config = dict(
    head_dim=32,
    norm='rmsnorm',
    norm_place='pre',
    positions='rope',
    qk_norm=True,
    attn_scale=0.177,
    bias='none',
    parallel_block=False,
    init='uniform',
    init_std_up=0.0361,
    learning_rate=0.00255,
    beta1=0.9,
    warmup_steps=241,
    max_seq_len=2048,
    doc_mask=True,
)
Each number is 50 + 12 x the weight over the matrix's rms, rounded and kept within 0 to 99. Layers, rows and columns count from 0.

# layer 5 MLP gate, 768x192, rms 0.0783, rows 553-558, columns 0-191
38 61 54 43 37 68 54 31 36 47 64 39 60 54 50 51 37 55 48 51 67 39 32 57 44 65 52 56 27 39 62 50 51 68 48 57 66 42 26 55 41 62 70 65 68 70 41 56 61 51 40 52 70 51 58 53 39 50 52 50 35 37 50 59 73 56 32 48 42 53 44 46 38 62 42 44 47 57 55 54 52 58 45 63 42 39 41 61 48 63 53 38 46 67 36 60 57 42 66 46 41 55 33 49 56 61 53 54 52 54 18 51 34 40 48 58 59 21 39 66 43 53 63 30 48 59 49 63 47 62 45 44 79 43 38 53 41 48 39 60 32 50 51 68 44 59 65 35 56 49 44 50 38 45 47 41 33 30 45 46 69 79 46 59 52 58 53 54 46 62 42 56 36 55 44 50 67 39 49 58 61 53 48 62 34 40 46 66 60 34 64 47
53 37 36 49 55 62 53 41 55 21 36 61 50 56 59 72 67 25 59 41 55 54 54 52 53 40 66 50 44 32 43 54 63 75 43 57 51 48 65 47 52 36 54 50 46 53 34 67 48 70 43 39 61 34 53 47 66 50 63 55 15 66 48 62 44 47 45 45 47 42 47 65 44 46 47 32 61 54 58 58 53 35 39 52 61 65 70 42 36 61 50 64 16 35 56 49 57 53 45 36 44 45 46 51 64 55 33 42 60 54 45 61 52 48 50 53 57 33 47 54 49 57 26 58 51 40 56 35 50 50 54 66 58 33 65 35 56 30 55 61 47 61 58 56 43 33 43 86 58 67 24 56 59 35 35 49 52 56 69 50 54 59 42 38 42 40 51 54 51 33 42 47 49 51 53 31 56 47 42 61 67 45 55 54 65 44 51 44 57 60 41 46
57 46 50 74 51 58 59 41 59 33 40 77 48 48 54 51 49 31 54 52 36 60 51 63 50 49 53 48 44 35 63 47 69 39 38 66 45 45 49 29 45 45 57 47 49 49 70 71 64 51 65 30 77 49 31 52 55 47 74 30 45 29 56 47 51 46 64 53 44 48 47 50 44 51 62 38 55 69 47 50 57 61 38 53 39 45 50 55 63 70 38 39 56 64 46 37 62 53 48 65 47 39 57 35 58 40 38 49 38 35 31 34 55 62 72 44 30 69 44 50 57 61 71 57 45 71 58 59 20 51 55 64 42 48 23 37 42 56 69 41 62 61 29 58 41 42 63 47 56 41 41 32 56 38 37 34 49 53 68 48 45 51 60 50 47 55 43 24 59 45 48 36 37 68 56 27 71 53 60 76 46 63 27 36 46 40 51 47 40 34 54 41
43 67 62 39 41 70 69 59 57 53 48 66 46 56 28 54 54 51 60 57 46 58 39 53 63 39 47 66 51 40 32 62 57 53 43 70 58 53 26 34 37 33 62 31 43 47 50 47 79 62 54 36 50 56 56 63 40 68 62 46 31 40 55 70 39 63 56 52 37 69 53 63 45 57 64 60 40 49 53 48 54 56 60 39 40 38 74 47 55 38 47 31 52 55 50 36 56 39 57 41 35 48 59 56 40 29 42 46 47 36 56 26 53 36 57 65 40 58 28 42 55 50 39 43 50 37 70 59 36 50 48 51 59 30 61 62 64 32 57 39 61 43 47 62 67 40 62 61 48 53 41 33 59 54 64 46 67 44 46 46 39 50 58 27 72 56 64 59 37 51 50 53 45 45 37 47 70 36 78 33 37 42 36 51 39 71 54 55 41 61 60 24
44 61 53 59 66 29 55 48 44 50 52 64 62 44 58 54 57 31 43 57 36 23 53 51 50 35 38 37 29 44 52 53 62 39 51 53 61 48 54 36 50 52 46 61 59 53 46 40 34 58 50 43 66 36 40 69 53 65 67 51 34 55 40 63 46 67 53 61 41 38 63 45 42 27 60 52 38 32 55 40 50 44 53 73 34 38 45 39 33 49 71 32 56 55 71 40 41 51 65 59 49 46 47 48 40 57 72 56 49 49 68 62 52 47 67 56 37 52 44 51 33 44 56 48 68 48 53 63 46 59 61 65 57 36 60 55 65 57 53 38 07 29 31 52 37 65 45 75 55 42 56 43 80 58 37 59 45 62 59 71 58 63 53 50 49 45 28 40 51 56 52 38 58 40 68 50 70 49 37 77 31 36 50 75 53 49 42 52 48 51 42 50
52 46 49 48 50 58 45 44 83 23 41 47 38 20 44 58 54 47 59 52 32 49 49 69 72 53 74 41 52 35 27 63 62 53 65 60 44 60 48 23 49 38 55 40 32 47 62 45 69 46 78 33 55 24 53 46 53 53 65 63 20 66 60 24 50 42 32 56 36 58 50 62 48 39 59 48 49 68 79 84 49 76 73 52 59 77 64 55 63 55 50 59 34 67 56 39 58 73 37 61 47 55 78 51 39 48 50 47 56 63 59 75 49 26 39 62 50 45 28 61 46 45 48 49 27 61 28 43 27 41 60 55 60 58 44 29 36 31 69 61 55 47 60 31 64 48 50 39 44 50 46 39 70 43 70 44 59 24 35 73 69 48 54 56 58 60 52 54 65 48 56 54 56 67 42 39 52 31 57 53 54 41 37 75 60 58 21 67 42 45 60 56
# layer 5 MLP up, 768x192, rms 0.069, rows 553-558, columns 0-191
45 65 31 47 52 52 39 63 41 45 34 41 53 61 33 71 43 63 54 60 28 49 62 48 58 39 55 58 49 33 62 50 62 49 54 68 57 42 41 64 54 39 62 42 50 50 47 49 65 42 33 31 38 44 51 32 50 58 56 46 57 41 58 63 46 71 49 35 58 59 51 50 35 36 27 63 50 34 50 38 57 47 67 50 45 77 49 21 25 58 59 51 22 45 17 36 56 53 57 47 48 55 54 64 38 54 47 51 45 48 40 39 42 42 31 55 64 62 38 58 60 47 39 52 32 53 49 68 34 48 32 54 58 51 65 48 64 40 46 35 50 60 54 52 38 66 71 45 48 43 55 28 45 61 68 42 39 61 58 59 46 60 52 38 52 52 31 47 78 41 41 86 61 40 25 30 67 56 52 37 35 47 67 65 49 41 53 69 53 82 30 55
65 45 51 53 66 65 55 50 50 32 26 19 65 50 63 65 47 59 53 44 35 36 43 43 70 56 41 60 66 54 27 37 50 34 44 55 46 53 48 52 49 53 39 43 46 59 47 40 32 51 51 47 49 49 64 48 58 46 46 39 57 69 48 56 54 39 73 50 65 46 64 60 47 36 19 58 62 58 51 61 73 47 51 53 59 44 47 73 63 47 39 40 41 47 45 30 49 63 39 51 45 66 38 55 45 49 41 37 43 21 47 34 56 52 50 46 25 41 55 49 48 47 53 58 44 50 53 42 51 50 38 46 44 50 52 43 63 37 44 51 37 58 41 68 47 74 32 47 29 56 30 69 54 60 61 50 60 37 62 33 41 55 50 54 44 49 45 67 63 48 20 50 59 47 51 63 37 48 37 54 44 51 48 39 57 59 57 57 79 50 57 58
47 60 40 28 45 52 32 54 49 55 75 21 44 45 62 42 26 39 36 61 38 45 52 49 45 42 46 46 81 57 53 17 70 49 38 44 45 47 49 57 58 59 67 62 54 52 57 35 57 72 41 51 49 43 43 45 55 61 35 43 50 56 38 56 40 48 43 40 37 49 35 50 51 32 31 51 52 55 64 84 54 58 41 43 41 51 56 35 44 21 47 42 53 53 68 28 44 45 33 19 68 51 40 31 32 45 42 34 68 53 45 52 44 42 51 62 66 62 58 61 54 34 56 68 65 41 34 57 50 54 33 55 32 48 47 55 51 44 63 59 68 50 30 62 56 69 65 43 50 45 52 58 50 56 62 31 46 49 38 51 42 36 45 52 40 26 37 56 35 40 49 57 48 73 50 62 60 42 50 44 54 68 31 75 48 32 62 60 44 38 71 48
55 36 48 45 44 42 58 48 57 52 59 50 29 54 47 56 69 57 58 62 36 31 54 41 53 46 61 70 27 63 45 34 47 71 47 51 73 59 50 41 33 51 43 52 49 84 48 33 63 62 32 32 62 42 63 55 47 50 45 28 46 64 20 56 67 45 69 38 47 55 59 59 31 45 33 79 40 45 59 59 54 40 61 56 43 44 50 51 40 33 59 37 49 51 67 38 57 50 28 48 65 62 49 66 60 48 49 47 39 67 49 46 50 26 51 53 43 46 57 42 60 66 50 37 63 36 45 52 46 45 53 50 63 72 56 54 20 59 26 49 43 34 52 36 42 56 42 59 77 67 46 61 74 64 27 43 59 38 54 53 52 63 63 76 51 47 47 48 48 47 34 52 62 55 68 40 62 50 42 36 54 39 54 42 71 43 70 36 58 10 39 55
44 34 56 48 44 50 45 47 53 51 55 53 46 37 42 40 48 59 52 42 36 65 55 60 35 47 42 44 58 49 76 62 52 57 51 36 47 53 55 69 56 53 70 27 51 45 58 38 50 46 52 59 45 48 60 42 34 57 41 58 54 49 59 51 45 62 32 50 62 55 42 63 67 46 43 40 44 62 52 56 37 55 51 37 72 42 68 46 49 68 36 56 50 46 61 53 63 55 55 44 38 49 45 25 69 47 47 54 51 47 50 43 64 48 47 37 23 41 57 66 50 75 42 54 43 53 62 53 45 27 41 58 24 46 32 65 33 47 62 35 61 61 63 41 58 52 50 40 38 33 49 58 62 50 58 59 39 55 24 49 66 44 42 75 50 47 55 59 50 33 44 42 70 48 43 53 41 34 55 45 48 60 46 45 70 60 54 54 54 38 74 45
45 57 69 37 37 74 61 41 54 60 49 75 56 43 31 37 35 39 57 42 63 42 57 77 42 51 47 43 26 35 49 34 57 51 66 80 56 33 47 56 55 47 72 19 33 41 38 54 52 48 57 63 66 54 52 55 35 60 51 42 34 64 37 48 64 40 53 44 39 52 40 44 57 45 52 68 62 44 35 53 44 46 44 65 47 64 61 57 44 55 43 80 34 34 58 66 37 36 61 36 37 56 69 62 62 70 13 47 53 53 55 42 46 70 44 56 55 78 37 38 69 45 70 57 32 75 25 33 35 66 53 68 40 55 53 49 56 29 30 49 69 55 68 53 57 67 54 71 47 42 36 65 39 38 42 29 52 68 57 52 40 59 60 41 90 31 35 29 57 59 45 29 50 55 50 59 44 51 64 52 67 47 64 45 29 31 54 52 55 52 58 50
# layer 5 MLP down (transposed), 768x192, rms 0.0677, rows 553-557, columns 0-191
50 58 30 45 62 65 34 57 63 54 37 59 38 68 62 49 52 71 49 50 51 52 58 48 58 43 39 43 55 36 50 48 51 50 66 49 47 27 48 67 67 54 56 42 64 32 55 53 50 36 37 45 45 43 51 31 46 45 63 64 39 51 65 44 73 69 53 30 61 47 58 15 68 38 54 50 51 36 71 62 49 57 66 35 56 69 46 36 40 45 48 65 68 32 37 52 40 41 52 54 44 32 45 62 38 34 48 56 53 57 52 74 48 52 55 63 61 59 39 46 50 60 61 44 35 39 37 39 31 33 52 55 55 67 44 50 60 27 38 74 55 50 46 57 40 38 64 42 57 54 72 42 30 44 54 70 44 68 60 75 35 54 23 45 49 70 42 37 53 59 64 53 46 34 56 46 66 58 68 48 54 51 63 55 58 27 38 64 52 79 68 38
37 47 50 61 39 39 54 47 49 54 60 41 45 46 59 38 47 57 55 49 42 70 61 47 48 54 41 55 30 46 64 51 45 54 46 39 51 51 36 52 39 51 42 63 42 39 77 44 41 49 70 69 65 57 34 43 44 56 31 44 50 53 40 35 37 54 39 58 41 33 48 46 51 39 74 51 49 60 36 54 25 43 63 58 72 45 60 39 50 64 60 49 53 74 64 68 50 61 54 47 58 54 62 38 48 44 62 38 56 72 40 55 51 45 34 29 48 46 50 30 56 52 48 60 48 57 50 58 34 48 49 32 45 54 51 57 44 56 50 53 45 17 40 38 51 49 43 40 40 25 47 39 40 52 57 48 53 47 41 51 69 56 64 46 50 56 33 59 47 32 59 64 55 50 58 29 42 61 59 52 47 46 45 72 51 50 41 50 28 56 48 41
40 45 54 66 53 33 44 72 33 55 66 47 50 67 48 49 26 40 29 45 40 64 39 52 54 45 60 44 54 57 43 53 50 57 54 54 46 38 56 43 69 36 44 59 53 43 38 36 60 55 42 56 38 38 67 44 60 45 38 59 62 59 25 44 60 56 51 63 53 51 63 41 58 26 49 61 54 58 71 44 62 14 51 43 47 62 37 71 36 24 69 61 63 42 60 35 40 31 40 64 67 58 39 44 55 63 63 62 52 79 49 58 51 36 43 48 53 44 62 44 43 49 38 38 59 53 36 48 61 66 48 45 18 46 68 69 49 44 42 51 47 51 61 41 39 62 35 49 68 45 81 60 30 45 45 45 35 56 42 63 49 50 43 30 41 36 50 54 61 47 22 55 45 57 53 66 66 48 50 67 60 45 49 56 44 56 74 58 69 32 39 63
69 56 77 40 55 52 46 35 61 59 36 61 39 31 38 43 36 47 66 40 48 40 32 56 51 53 56 48 36 39 62 45 40 46 59 53 37 44 49 42 71 59 42 47 49 54 58 40 47 42 59 28 53 32 52 46 31 17 66 48 42 54 79 55 42 21 48 38 66 32 46 32 61 46 50 55 43 46 44 54 31 57 71 67 44 63 65 58 66 35 45 70 50 54 55 75 65 44 55 67 77 48 62 61 57 63 43 33 59 53 36 58 46 61 74 53 28 52 45 71 59 51 52 66 53 59 73 43 55 53 46 52 56 38 46 39 42 65 46 55 32 56 41 44 56 47 54 28 55 53 70 64 56 47 70 43 48 29 50 54 55 36 39 46 54 72 54 70 31 61 47 45 47 50 52 32 62 37 53 57 63 67 58 44 45 52 45 51 44 32 68 28
58 52 46 45 55 54 57 59 62 40 58 49 65 40 37 56 54 39 42 45 37 48 43 53 57 64 47 46 66 44 56 50 37 34 69 55 44 44 66 51 31 47 60 53 55 42 45 45 40 36 45 58 54 38 43 64 41 37 58 33 61 70 42 39 55 54 54 59 52 57 34 33 54 39 47 65 35 50 55 52 72 60 52 67 52 56 59 37 46 44 42 61 55 79 44 54 55 81 64 61 41 25 42 49 20 32 49 56 33 36 28 68 54 53 50 68 57 46 43 53 59 37 62 41 36 56 57 66 53 50 51 42 66 51 65 42 62 44 40 68 41 50 47 47 39 52 43 43 56 69 35 54 44 50 56 62 51 54 52 45 63 42 63 44 69 49 36 51 51 47 42 52 57 63 71 28 44 50 39 50 53 47 38 44 53 39 55 53 57 45 48 59